Part of a small language model's weights: vocabulary 8192, untied embeddings.
Each number is 50 + 12 x the weight over its row's rms, rounded and kept within 0 to 99. Layers, rows and columns count from 0. The size before them is the row's rms in percent of the matrix's.

# layer 6 MLP down, 96x256, rms 0.336, rows 27-53, columns 0-255
091:61 53 46 48 60 48 48 60 70 41 40 55 45 42 57 63 86 38 43 61 43 58 50 35 49 47 28 46 63 46 52 68 57 36 50 82 68 52 50 71 44 50 72 46 64 57 45 60 43 70 54 74 39 50 47 51 32 62 47 49 40 54 65 53 68 64 72 49 39 53 47 50 46 83 55 34 59 31 48 44 53 55 50 66 46 60 57 55 55 46 52 37 38 56 40 52 80 55 39 47 57 25 68 48 51 61 55 28 45 56 52 49 52 46 50 46 62 53 65 45 23 54 53 54 45 61 51 48 18 47 43 45 42 61 51 48 43 54 63 28 62 49 49 54 44 45 59 46 48 59 41 33 48 33 45 39 47 43 71 60 40 45 77 50 47 50 56 66 49 48 68 57 65 48 64 58 42 57 62 61 40 58 34 74 29 43 79 60 52 51 49 56 54 67 58 63 58 40 43 51 66 56 42 60 46 45 61 35 71 38 55 32 37 39 46 34 76 45 57 14 43 40 65 50 35 40 56 38 46 44 45 57 50 47 57 50 48 89 61 28 56 42 51 72 56 53 52 37 57 89 59 43 48 45 43 48
104:49 53 52 38 75 51 50 41 50 34 53 74 49 46 73 46 53 35 34 56 35 48 34 47 47 44 35 47 59 44 56 51 45 33 47 40 40 50 16 57 58 06 54 46 52 47 46 54 62 51 64 35 41 39 40 56 35 44 52 42 75 37 59 44 61 49 53 47 51 57 68 44 60 53 54 73 20 27 49 54 61 72 43 46 51 41 39 46 69 68 39 53 50 43 49 51 19 27 47 50 19 57 28 44 51 55 53 45 61 49 39 45 45 54 42 49 43 49 42 40 63 62 34 47 57 44 51 30 61 44 46 56 34 74 60 53 50 67 47 56 48 61 52 59 61 27 60 52 35 53 49 64 48 33 43 38 66 34 65 51 52 29 61 47 54 51 47 51 60 45 47 60 39 32 66 57 47 50 28 49 57 59 78 46 38 57 34 65 58 39 41 51 55 49 60 58 44 62 36 64 56 55 58 86 50 41 61 33 52 37 48 57 57 41 62 65 29 71 53 30 19 47 55 56 58 67 72 55 58 61 56 48 66 62 44 40 36 28 53 68 41 56 51 50 50 61 58 49 39 24 64 32 52 50 50 54
120:52 51 46 49 54 54 59 65 68 62 49 57 47 50 36 56 47 32 39 38 66 51 45 51 43 55 42 42 52 69 36 44 55 30 57 71 46 36 49 47 76 51 59 46 76 54 38 47 66 65 50 55 52 65 67 65 40 40 42 39 51 42 52 47 58 62 55 46 53 54 41 51 69 52 48 52 61 39 36 67 15 62 38 12 47 50 58 48 42 49 45 50 54 49 61 11 34 49 34 55 48 48 59 33 55 41 51 56 50 67 56 34 57 53 90 54 38 65 69 36 46 63 45 42 41 75 71 44 61 58 58 57 13 52 61 52 51 54 32 29 50 76 55 62 59 46 42 49 66 65 34 62 56 42 46 44 45 48 50 51 38 65 48 62 58 65 20 68 55 53 43 62 59 36 49 68 42 48 24 51 43 40 41 44 45 29 43 44 54 51 38 49 56 45 47 40 82 49 33 46 33 54 75 63 47 43 57 48 23 39 34 41 43 36 55 48 40 59 42 52 48 40 54 47 67 56 21 48 39 76 54 49 59 61 54 63 37 52 50 51 45 52 51 36 53 63 47 53 53 54 56 48 28 64 38 53
110:64 64 67 47 67 49 41 38 44 29 46 59 55 42 40 63 53 55 42 55 58 44 38 39 43 52 41 69 62 64 66 46 66 52 75 56 57 51 43 68 64 67 59 33 46 27 51 59 68 51 48 26 63 47 40 55 50 45 50 52 50 20 43 46 61 25 45 57 58 45 63 70 66 48 62 59 37 14 52 35 43 49 41 62 50 41 45 47 62 58 31 66 59 36 53 52 74 53 43 47 39 47 31 56 62 53 39 59 51 53 56 38 55 41 64 41 88 69 31 46 51 55 36 50 48 52 62 28 50 59 59 38 33 71 53 46 56 44 35 68 43 85 54 54 56 44 75 57 61 49 49 70 63 61 54 45 63 57 49 43 55 57 47 65 67 56 47 54 67 54 61 56 42 23 46 38 28 69 33 54 47 59 44 48 24 50 57 39 66 57 50 39 44 31 39 47 44 63 50 66 36 60 49 54 30 52 62 38 50 53 52 51 56 50 52 62 56 40 51 15 81 68 55 46 57 57 52 41 65 35 47 42 32 66 47 41 41 49 60 56 40 81 63 56 57 54 63 51 59 38 55 45 46 43 44 60
099:32 53 77 40 42 43 43 53 54 36 58 42 53 36 58 33 38 46 61 53 61 66 52 72 48 52 43 52 26 50 55 56 48 47 63 52 47 46 44 64 37 48 54 37 47 58 78 38 54 47 75 65 52 49 34 36 44 51 47 33 43 07 59 61 58 65 58 56 37 53 50 73 20 47 57 53 50 63 32 56 55 51 47 48 65 41 66 34 46 61 56 50 43 64 62 50 40 49 44 48 65 71 58 33 54 60 39 54 69 46 35 40 59 72 33 77 48 40 63 45 89 45 33 40 36 45 51 45 42 49 45 40 53 62 77 51 42 34 26 45 64 50 61 45 48 31 64 51 47 67 65 51 41 42 51 74 48 54 65 35 30 47 69 49 46 59 48 42 46 49 57 40 40 52 68 45 52 48 38 54 67 36 44 42 57 66 40 40 60 38 50 56 66 45 45 51 18 27 56 64 44 46 29 46 39 62 60 44 47 26 52 46 52 62 35 37 36 53 54 88 61 53 70 57 42 46 58 77 52 46 47 47 46 37 42 38 57 39 65 39 48 44 45 51 38 54 42 54 59 43 43 55 60 43 33 60
105:35 60 28 58 55 67 26 38 42 44 46 33 38 52 44 41 38 61 41 59 62 66 36 63 48 68 45 36 61 38 35 51 56 35 52 48 25 40 50 51 43 50 54 62 57 39 64 53 71 45 56 65 46 56 46 43 39 34 39 45 63 33 45 61 50 28 47 56 62 55 59 46 56 42 54 47 30 52 28 63 60 56 53 53 46 62 52 48 48 50 43 37 57 51 34 52 64 28 57 44 51 38 64 57 48 32 41 47 36 45 64 41 48 31 55 28 72 36 65 45 32 48 33 39 41 37 42 44 67 52 41 60 81 55 49 50 44 46 40 49 60 47 44 59 37 34 52 52 86 50 63 53 44 63 39 43 40 58 51 41 56 31 41 54 53 63 61 52 40 56 36 48 48 66 56 48 54 44 59 84 35 56 87 34 49 43 60 55 49 58 61 57 84 63 60 45 58 66 59 09 45 62 58 45 50 62 48 40 68 57 48 49 40 32 46 35 56 71 38 75 45 53 67 49 43 50 65 47 40 28 56 61 36 50 28 35 33 51 70 57 68 49 71 60 45 54 33 54 47 54 48 36 56 35 48 68
091:36 45 44 61 43 54 63 53 39 53 35 42 37 49 68 46 48 53 43 53 70 48 46 62 53 44 65 42 36 41 36 35 56 59 59 66 51 53 51 48 32 43 48 44 34 73 57 43 58 51 35 33 32 65 55 52 45 23 82 54 66 64 50 69 20 39 73 43 54 64 60 41 55 41 46 50 65 43 38 35 70 52 55 50 57 58 42 48 38 49 47 55 69 31 66 33 48 57 60 42 34 56 30 39 53 39 57 56 64 68 38 34 52 46 34 36 73 49 63 33 42 44 39 50 63 46 81 39 45 56 76 33 55 10 58 68 47 51 63 43 47 65 57 58 59 58 72 43 70 46 40 53 56 53 45 54 55 58 58 22 56 52 55 51 51 37 56 48 66 31 51 59 39 53 51 53 66 63 45 50 44 50 51 51 62 57 63 71 48 46 27 63 60 51 41 53 39 63 44 45 52 49 41 49 58 39 54 38 39 48 50 56 44 33 74 51 22 59 64 64 51 56 74 53 60 50 72 65 68 63 51 49 38 64 60 42 47 39 20 59 48 56 58 59 34 59 52 65 49 38 42 54 75 54 73 32
096:56 46 42 33 63 59 44 52 40 50 45 41 50 51 77 39 45 48 60 42 46 50 56 40 64 42 65 36 39 33 41 48 48 64 50 63 37 45 44 47 37 51 36 48 36 28 55 53 27 44 43 82 48 43 51 53 41 43 34 43 74 59 54 45 54 61 31 60 40 46 29 26 50 56 47 25 46 70 42 50 37 55 46 58 44 45 72 47 55 51 44 51 63 46 44 51 36 26 54 24 67 56 48 71 57 43 57 32 29 37 41 53 48 51 37 33 43 45 59 48 47 53 56 33 40 52 24 69 40 52 58 52 67 38 35 53 48 55 74 58 42 58 43 40 49 65 48 43 41 38 59 46 40 50 35 51 58 38 51 29 69 31 52 53 48 41 45 40 38 53 64 24 44 42 46 44 72 70 70 48 41 65 47 18 31 64 42 29 28 52 62 65 39 39 41 47 56 56 54 71 38 47 61 58 39 38 55 49 41 61 59 56 61 52 36 57 58 70 43 27 63 43 61 52 29 36 50 49 53 32 41 58 56 28 38 36 54 45 66 61 35 66 51 47 40 39 29 30 49 22 47 30 74 44 62 39
125:50 51 61 47 47 33 60 38 24 54 48 57 51 35 26 54 29 59 87 39 48 38 46 44 45 46 48 51 48 36 87 50 56 54 49 55 53 67 48 60 45 43 38 52 60 38 42 52 55 41 48 50 60 60 61 59 79 65 51 63 75 49 42 49 45 56 55 42 57 62 58 61 58 53 46 51 62 40 79 56 90 57 35 55 60 65 55 62 47 49 50 51 44 29 50 45 43 48 43 46 57 59 44 77 64 43 58 43 54 42 46 49 52 47 74 50 48 50 38 51 81 51 72 66 42 57 51 35 39 51 39 37 33 45 55 31 53 56 45 51 52 75 37 57 40 57 48 58 50 51 83 32 84 48 45 60 45 31 59 44 60 59 59 38 48 43 49 49 45 43 39 64 51 55 58 39 25 29 34 36 55 48 37 42 32 76 51 38 44 49 53 68 44 71 31 74 49 61 31 46 56 60 58 45 65 63 49 51 47 38 87 51 46 63 76 60 41 49 45 43 43 50 55 64 49 62 51 54 50 69 40 57 46 51 62 54 66 35 57 59 52 62 40 46 43 40 48 40 39 49 74 48 34 54 44 38
095:40 43 33 52 65 52 50 56 58 43 45 30 58 46 43 43 57 58 60 47 56 63 45 57 63 63 47 32 67 47 59 52 44 40 64 52 55 46 40 40 70 40 52 42 44 55 52 40 48 64 76 55 57 42 32 58 63 47 61 53 49 78 46 56 32 43 36 35 48 46 45 44 43 49 43 51 61 73 47 56 57 40 63 50 53 43 45 72 45 39 46 38 63 50 52 62 55 58 62 44 53 59 63 59 48 52 40 27 53 61 43 58 55 37 49 36 41 67 93 56 40 50 44 34 41 58 55 51 57 32 71 35 44 60 49 50 31 52 84 69 74 64 41 48 54 56 55 41 40 65 50 56 41 60 60 49 39 47 36 65 50 67 42 30 66 62 35 51 64 51 68 51 62 55 26 56 51 57 63 60 33 36 79 73 61 46 63 47 50 55 57 55 38 51 48 57 40 37 24 40 32 46 38 59 54 38 49 51 65 57 47 56 43 46 56 21 43 52 28 69 83 29 37 40 71 35 48 37 51 32 53 44 34 13 40 47 32 63 30 57 41 44 60 67 64 53 41 53 53 61 64 61 45 65 62 62
100:58 45 38 69 42 56 53 43 51 54 50 31 46 35 82 22 32 39 37 51 63 44 44 67 48 47 42 35 44 51 41 54 45 61 61 61 60 44 53 40 33 38 46 46 72 66 46 50 54 37 53 51 66 54 71 62 32 70 52 35 47 39 66 40 65 24 36 58 57 47 57 48 50 62 59 39 44 49 26 50 50 33 51 39 52 60 79 49 41 46 39 53 43 51 63 63 51 34 61 38 46 62 42 45 73 66 65 48 53 40 53 59 54 54 51 48 43 36 57 65 55 51 47 51 54 26 40 48 54 55 23 34 33 51 61 24 39 77 65 48 55 52 57 57 55 55 56 40 64 30 56 58 66 61 24 49 50 54 56 48 48 27 54 49 40 37 61 44 33 49 53 39 32 64 54 39 51 45 39 40 30 48 40 51 49 32 71 52 46 53 52 44 33 59 42 40 79 39 60 36 38 64 50 34 36 59 57 48 54 41 48 62 63 51 20 41 64 49 52 18 37 38 54 58 56 54 43 67 36 38 57 54 38 40 50 55 50 27 51 74 54 43 55 54 36 39 68 40 52 76 31 42 17 35 60 47
107:50 84 64 59 44 54 37 61 54 61 41 36 60 62 32 61 73 50 46 46 70 35 82 74 35 69 40 72 44 51 54 67 33 54 46 56 50 31 61 56 48 48 72 45 57 40 51 47 41 47 64 34 53 27 48 66 59 61 64 52 60 48 56 54 50 40 46 57 53 49 64 45 61 32 40 62 35 46 44 38 52 37 57 61 50 49 43 68 50 45 49 58 41 66 51 45 65 67 63 50 61 55 51 54 76 64 60 49 93 49 50 55 41 49 42 50 58 56 68 35 40 65 46 41 44 37 41 47 36 51 67 62 56 53 43 33 53 60 51 54 54 75 66 50 46 62 65 72 50 19 52 49 52 42 46 45 51 36 58 35 30 58 64 64 64 42 46 63 44 35 55 54 75 55 53 54 58 65 44 55 49 46 69 52 39 44 54 67 62 58 50 56 69 59 51 56 40 55 50 43 45 40 55 71 27 55 58 63 47 43 46 45 34 42 45 62 80 40 39 50 43 55 38 48 59 66 46 68 58 58 56 62 57 88 53 53 44 50 54 39 64 54 48 63 59 55 59 49 57 77 67 53 59 11 63 35
102:38 56 57 61 60 50 60 43 41 41 63 68 40 69 60 63 64 47 58 67 35 46 39 77 40 75 35 51 52 56 44 39 40 51 39 59 58 45 44 45 67 48 43 19 66 47 38 52 72 63 29 44 42 28 42 48 44 51 58 46 48 40 44 53 31 66 49 52 47 65 61 49 59 62 37 53 69 27 47 62 51 61 45 41 56 57 42 48 56 52 35 49 67 48 48 47 49 67 54 45 39 58 27 44 52 45 53 62 31 31 49 40 44 36 55 45 39 67 64 61 48 44 54 58 54 32 75 54 46 68 44 42 33 51 32 60 50 55 64 64 42 50 54 71 55 78 60 43 59 65 42 70 45 53 52 57 53 44 55 34 53 57 73 40 47 49 67 64 58 29 14 59 64 34 38 50 59 49 45 65 47 51 37 45 56 42 43 62 47 64 37 76 47 55 86 42 59 55 48 58 50 67 64 42 45 51 40 45 50 42 49 42 54 53 67 55 37 44 44 49 32 30 42 20 46 61 58 49 58 51 46 50 57 31 39 60 33 10 63 54 33 47 42 39 59 66 51 41 64 19 58 33 36 50 45 65
104:34 61 72 30 62 68 29 59 39 32 44 42 43 77 39 49 52 43 47 44 76 46 51 38 27 41 42 45 40 58 49 51 62 44 39 57 30 68 60 52 42 47 56 54 52 36 41 63 40 59 53 31 46 44 72 40 63 53 34 48 37 67 50 27 40 33 52 24 53 47 62 48 49 38 46 43 73 55 49 59 39 39 58 39 61 58 58 37 37 48 65 36 47 52 39 58 48 39 54 52 40 66 59 52 47 73 37 31 43 43 47 52 72 27 35 54 92 52 64 45 50 52 63 60 42 42 48 41 45 55 43 48 62 36 50 74 30 43 57 48 40 57 49 54 45 39 43 51 40 63 56 50 59 52 62 58 42 47 17 50 30 68 41 59 48 49 44 34 36 43 53 67 57 61 69 60 30 42 54 51 53 43 48 53 42 59 33 33 40 46 51 56 48 38 65 59 43 40 63 50 23 20 52 30 51 58 36 57 64 62 63 50 51 38 59 71 40 37 34 47 54 43 41 60 56 41 49 29 56 70 55 69 65 56 61 54 67 79 30 29 65 54 56 54 54 49 55 69 59 38 67 53 64 52 37 58
095:52 60 55 66 44 70 48 41 55 40 61 49 42 47 48 42 41 40 51 44 64 47 69 73 44 66 53 55 43 65 55 59 56 59 47 63 74 31 33 53 58 55 58 57 48 49 48 43 77 58 18 45 41 62 30 56 33 50 70 49 50 73 50 33 64 55 55 43 62 48 60 55 49 47 55 62 50 65 29 41 38 65 51 34 42 53 58 30 40 58 32 36 52 57 56 35 56 51 38 43 76 84 47 50 74 66 59 39 27 38 39 60 65 50 51 51 40 35 58 53 58 55 35 46 57 65 69 36 53 42 53 31 47 53 71 37 39 55 37 37 52 56 57 64 44 64 42 58 66 50 58 72 23 76 45 65 78 56 43 61 80 64 48 65 53 55 50 43 50 57 55 51 44 30 57 61 43 68 43 37 43 63 32 43 48 48 56 32 38 49 63 47 57 60 61 54 67 54 51 62 29 24 56 62 46 39 64 50 67 76 61 42 32 53 45 51 49 68 55 57 48 41 70 50 68 49 53 54 52 53 53 52 51 58 47 39 67 54 76 61 66 48 36 43 57 56 49 55 49 46 20 31 48 48 66 38
093:48 33 41 46 31 50 43 41 44 53 26 42 49 31 31 59 50 35 64 40 81 51 49 57 54 67 47 60 46 55 32 55 51 55 68 37 43 46 37 60 50 39 47 67 52 61 51 47 62 45 55 36 35 64 31 43 34 70 53 57 48 46 32 54 21 65 52 71 44 42 81 69 28 57 51 40 40 60 49 43 44 47 68 39 37 28 50 65 24 38 82 47 61 28 25 47 61 49 55 39 45 49 52 56 52 48 44 47 34 45 53 46 45 35 59 49 61 51 86 61 62 53 42 53 48 50 62 64 50 75 61 49 64 60 43 57 45 52 59 49 54 61 47 45 43 33 35 56 52 72 46 52 40 57 48 60 35 44 46 36 19 46 58 38 35 43 51 50 45 48 45 65 48 28 44 40 47 51 36 67 41 45 28 43 49 42 45 39 45 62 39 58 43 53 43 56 63 56 44 56 46 45 30 43 59 34 29 50 42 15 59 53 60 60 38 44 53 54 47 53 46 40 60 34 29 51 41 29 55 54 56 42 46 31 22 38 49 60 67 52 29 73 47 78 35 51 65 53 52 66 36 40 45 41 45 42
104:44 71 32 62 56 59 43 44 62 27 42 51 46 74 46 51 40 72 55 49 44 32 50 52 38 59 56 57 63 63 46 28 47 35 36 55 38 57 44 46 62 51 34 40 62 60 48 42 40 35 31 60 78 45 50 48 21 44 43 56 51 42 65 50 54 56 44 38 33 78 53 60 41 64 39 56 66 29 38 52 44 51 35 63 51 45 53 39 60 70 39 68 56 32 39 39 71 60 52 32 33 61 53 57 68 41 26 71 42 66 39 58 53 65 63 44 65 64 49 48 30 39 46 59 64 55 55 32 44 47 49 54 67 32 44 41 48 70 42 48 53 70 50 59 54 32 65 49 58 43 65 60 36 45 45 66 47 52 55 55 59 52 32 40 43 42 47 48 56 39 40 53 64 30 79 70 45 44 48 65 69 36 51 42 57 32 33 77 57 42 50 47 75 75 74 34 57 57 38 41 48 47 58 50 59 54 66 50 55 77 40 41 47 55 53 66 72 41 32 52 50 42 58 55 81 53 29 60 42 63 46 50 64 57 30 60 46 39 52 63 36 53 59 44 47 65 61 46 35 41 53 44 42 46 60 60
116:53 37 35 48 44 40 60 39 43 52 57 42 55 47 52 63 47 35 41 44 32 77 45 48 45 24 51 49 52 58 42 63 37 52 73 45 44 69 61 45 58 25 39 55 30 39 45 62 45 49 82 48 46 46 41 50 46 40 49 45 60 43 60 68 33 68 38 52 46 50 56 52 46 65 56 39 41 88 57 61 48 56 57 39 44 42 72 59 40 28 61 33 32 53 48 55 29 33 55 45 50 44 56 76 60 73 69 54 38 49 55 65 37 39 28 52 49 50 71 35 53 57 51 67 55 59 49 71 64 49 52 62 77 53 48 66 58 40 56 40 45 18 50 26 47 27 45 37 39 38 46 59 48 51 54 55 70 52 69 42 46 35 43 52 58 44 57 49 29 40 25 39 54 43 45 41 37 58 56 40 58 44 50 67 46 49 51 31 70 68 67 57 52 57 60 41 55 41 52 44 71 49 40 25 51 45 25 41 33 37 39 58 58 41 47 46 49 30 46 48 58 67 57 32 56 52 49 52 58 54 76 39 67 44 51 41 61 48 61 48 38 17 29 55 69 40 48 61 65 34 45 60 64 57 47 45
097:46 49 54 42 44 59 49 48 39 42 55 38 40 49 38 47 45 48 52 57 53 71 37 46 71 53 60 46 49 62 58 49 82 36 47 54 57 56 72 49 48 53 53 47 42 47 39 66 53 43 87 53 62 39 80 40 46 55 53 38 51 46 80 46 37 47 62 34 62 51 40 44 76 54 57 49 40 65 47 67 47 47 43 50 56 67 51 57 24 31 64 51 49 47 51 65 71 32 40 53 54 67 40 62 40 60 67 35 68 41 40 42 65 34 66 49 51 52 42 45 37 57 28 60 41 42 53 48 40 58 37 40 36 63 52 62 51 75 46 51 52 66 64 39 44 65 58 39 22 59 41 43 58 35 39 64 28 53 51 47 28 23 44 53 47 70 57 63 49 73 45 26 49 65 46 45 46 58 33 51 36 66 45 68 56 51 26 56 55 37 39 52 55 43 31 44 74 46 35 38 71 42 64 60 41 67 42 60 33 62 51 52 59 34 43 43 28 78 43 24 42 72 49 47 46 53 51 42 64 53 50 34 44 40 43 58 50 51 55 36 51 62 55 36 54 42 32 49 55 52 67 79 56 60 39 64
112:57 54 56 40 29 58 59 63 52 44 44 36 46 55 53 45 37 62 69 63 48 45 43 59 59 57 36 61 44 59 38 38 50 57 58 41 62 56 49 49 55 68 50 13 38 55 52 42 59 49 18 42 34 51 45 49 53 55 46 35 58 59 34 44 53 31 64 50 67 55 41 27 60 58 38 60 44 35 54 61 58 65 44 43 48 38 36 36 43 46 52 35 45 59 47 27 36 60 25 22 28 70 55 38 41 42 41 42 53 37 56 67 63 58 60 49 28 65 56 24 58 42 45 50 46 47 59 38 64 52 64 58 26 61 35 65 52 55 32 70 40 55 53 45 43 37 40 36 30 53 61 52 56 45 54 42 36 56 54 57 28 50 63 57 52 65 57 45 43 45 20 43 43 83 31 46 78 61 43 43 53 63 51 42 51 56 57 50 47 31 45 50 56 42 62 49 59 53 34 43 30 69 57 39 44 72 22 57 53 44 55 61 45 58 52 57 41 63 45 24 33 64 59 32 41 43 32 60 58 58 34 55 59 73 22 58 62 33 53 53 63 38 21 39 32 50 47 43 50 41 48 37 40 52 58 61
147:56 29 44 43 52 37 67 71 69 60 29 67 48 59 27 43 60 60 71 63 40 46 47 52 25 43 28 52 49 40 56 45 48 36 60 59 50 40 47 47 51 36 30 53 45 56 59 49 54 58 29 52 42 46 56 48 71 44 56 42 61 50 33 30 43 45 54 37 40 74 48 60 57 37 45 47 28 42 70 23 48 49 42 60 50 66 46 64 41 66 27 73 57 45 45 71 39 46 49 60 22 49 45 57 47 49 37 54 51 41 49 59 50 54 64 72 53 45 54 65 55 40 58 46 51 48 46 65 40 52 61 54 43 62 49 62 66 86 39 55 37 50 49 58 57 31 34 52 39 44 61 54 54 60 50 49 53 41 62 42 74 29 64 56 57 48 36 50 48 62 39 40 68 46 55 53 54 29 19 42 58 86 46 52 53 43 27 32 44 55 56 25 49 56 35 49 31 61 39 76 39 56 48 39 70 68 35 30 55 68 54 47 68 52 41 42 35 50 43 21 34 57 65 45 30 60 51 48 47 44 44 47 53 53 58 39 39 32 39 81 43 50 55 54 45 69 51 46 48 49 49 46 61 63 47 54
093:71 51 44 49 83 51 51 54 36 78 49 33 44 42 27 70 42 37 47 38 44 56 53 39 35 41 45 62 54 43 62 47 45 54 41 34 37 26 58 48 41 41 43 59 66 24 33 55 40 56 60 66 39 53 67 50 40 68 42 56 47 83 37 60 39 69 43 34 54 56 60 20 28 83 35 54 69 51 53 66 37 59 42 57 43 57 64 56 64 37 62 65 41 33 23 57 31 47 56 52 53 33 73 61 42 66 69 45 59 68 53 38 49 59 24 47 77 22 48 57 59 42 38 49 45 53 40 58 34 34 37 49 59 46 66 37 57 60 47 41 69 51 45 43 45 39 37 55 26 56 45 55 37 47 37 42 51 44 50 53 38 61 60 54 35 41 46 61 57 56 50 67 53 42 53 53 46 57 68 54 62 70 57 54 51 24 61 52 35 30 61 44 40 46 37 44 80 40 42 43 53 47 43 58 54 44 53 41 47 56 51 48 55 74 41 67 45 28 62 58 56 49 47 52 45 55 55 54 53 54 48 64 38 59 43 54 41 66 69 46 37 60 46 29 29 55 48 59 53 59 49 39 53 31 44 39
104:46 46 59 47 46 44 50 39 72 53 34 53 45 50 35 43 54 55 53 68 36 49 50 63 53 48 47 50 45 53 67 48 48 58 54 51 58 65 49 48 21 53 33 53 46 41 72 38 34 58 20 60 51 36 52 33 29 57 53 41 38 60 66 33 62 37 52 27 43 71 62 07 40 44 61 54 22 23 52 60 50 41 39 52 51 54 61 60 59 55 55 66 61 55 40 58 48 49 54 54 48 51 34 43 38 56 56 63 42 31 29 53 59 63 34 55 53 42 46 56 40 52 54 62 50 36 57 47 58 57 32 50 44 50 35 32 60 62 50 44 62 24 32 42 63 49 32 37 49 46 49 27 48 66 59 58 40 63 65 42 72 49 49 42 42 40 53 40 74 48 12 50 42 69 49 56 44 47 41 72 46 39 57 60 64 65 60 66 46 30 66 78 37 65 59 45 34 44 35 66 42 49 44 46 45 75 34 36 51 63 54 59 67 59 64 38 34 26 49 46 19 56 48 34 53 55 53 52 41 50 56 54 45 45 56 60 46 51 53 27 38 24 50 47 37 62 57 51 57 40 40 57 27 48 62 39
101:38 35 81 46 54 46 28 52 28 37 60 50 32 56 44 47 47 57 69 35 56 59 57 30 33 38 52 38 56 57 49 59 39 51 46 48 31 54 46 43 57 63 58 48 50 70 47 63 41 52 99 60 69 53 47 53 36 45 42 49 47 58 59 69 43 35 58 35 46 59 54 43 61 57 54 35 62 61 51 50 64 55 59 54 52 47 66 48 37 58 67 39 69 36 52 47 35 38 71 49 67 70 60 51 51 40 67 66 36 39 64 62 51 44 70 74 46 51 40 60 52 47 61 55 36 65 45 57 65 53 50 57 87 43 56 59 21 55 42 45 48 84 41 36 13 45 49 54 67 57 41 50 51 48 60 44 42 67 45 45 66 54 34 44 38 60 43 58 50 41 61 41 38 84 55 50 40 52 33 49 31 61 45 55 55 41 47 47 40 36 36 31 54 44 54 33 52 25 42 35 50 34 39 50 63 46 49 48 41 80 40 45 48 51 41 40 56 83 42 56 60 39 51 49 49 50 52 59 39 38 46 55 34 43 39 54 43 59 48 54 56 58 44 56 43 32 47 54 44 20 47 61 43 57 32 47
109:28 51 46 55 57 43 41 37 37 51 44 28 51 54 60 35 54 57 33 32 38 35 54 64 61 39 52 34 26 41 44 69 65 62 53 71 27 47 75 59 18 35 76 52 40 43 60 39 76 45 50 61 44 66 51 45 53 50 48 27 40 67 29 58 64 48 37 37 40 39 40 47 46 54 39 46 61 60 28 51 67 64 43 60 32 70 41 59 67 51 73 38 48 43 45 74 54 36 54 30 61 43 71 62 57 37 56 48 59 42 56 27 46 39 43 55 76 37 57 44 55 54 45 65 45 38 43 56 69 45 60 58 47 36 55 47 43 27 45 41 53 53 44 58 40 57 52 60 50 61 44 59 40 46 45 45 40 52 66 28 66 50 54 60 37 33 54 31 28 35 47 46 37 62 57 27 61 71 62 37 36 39 46 62 69 61 39 58 52 57 48 62 39 44 43 40 53 35 49 45 56 60 61 35 49 54 42 20 54 55 55 42 52 32 54 50 54 53 70 61 59 41 59 41 62 51 48 65 57 68 62 56 61 52 75 39 48 60 64 32 44 54 46 66 42 39 52 53 53 45 51 52 61 23 42 19
094:58 38 55 39 47 50 47 38 31 57 57 61 58 59 39 31 71 59 51 49 45 78 37 46 40 54 64 59 47 43 65 20 57 58 47 47 49 68 79 39 52 78 50 53 48 56 44 57 68 57 45 67 41 57 43 55 46 49 57 44 42 47 58 42 37 69 43 45 53 63 62 74 78 74 48 43 59 46 58 67 66 66 41 50 48 51 53 48 67 55 52 52 59 51 49 50 49 50 38 54 58 47 59 59 53 46 50 58 43 54 52 48 44 57 48 33 27 39 57 49 39 66 45 36 66 52 53 65 48 48 44 27 44 57 28 56 42 54 43 59 41 41 57 45 57 60 35 44 47 62 48 44 53 46 32 66 50 60 29 38 59 50 71 62 28 52 43 51 63 28 45 45 39 47 47 71 71 46 52 62 71 61 57 43 54 68 33 54 65 50 73 50 53 34 62 35 67 48 47 38 22 52 49 30 55 57 50 39 41 42 53 34 50 53 23 20 58 78 67 29 72 57 63 64 48 52 46 51 43 56 45 37 45 14 37 46 44 54 41 67 50 43 50 73 45 42 71 52 51 22 13 45 51 51 32 58
090:46 59 65 34 51 63 51 45 56 30 64 45 40 56 55 40 61 48 53 53 65 27 48 51 53 23 81 51 52 56 61 50 38 39 50 40 47 50 45 53 50 34 39 33 39 48 41 61 68 41 78 35 41 47 65 45 52 61 51 36 38 49 41 28 58 24 48 46 54 27 71 37 45 60 67 66 72 67 52 09 64 64 54 36 45 51 65 56 49 56 54 57 64 55 66 40 22 45 53 41 45 52 47 51 65 48 59 43 73 39 46 44 52 43 53 46 39 62 44 54 46 62 66 50 35 57 58 44 24 59 52 68 57 41 46 70 57 37 42 46 36 56 43 45 52 40 65 39 56 30 48 47 81 54 62 52 59 48 40 51 15 53 35 35 42 53 40 41 50 39 34 22 58 48 50 62 68 76 42 44 45 34 57 66 32 71 62 54 40 48 51 37 56 37 44 55 38 45 42 38 38 43 38 51 65 48 34 38 49 40 67 67 59 45 48 44 53 86 38 38 30 48 64 42 38 43 53 59 59 56 63 59 67 34 46 54 55 41 51 62 50 36 45 73 61 60 44 58 59 53 45 50 54 56 70 47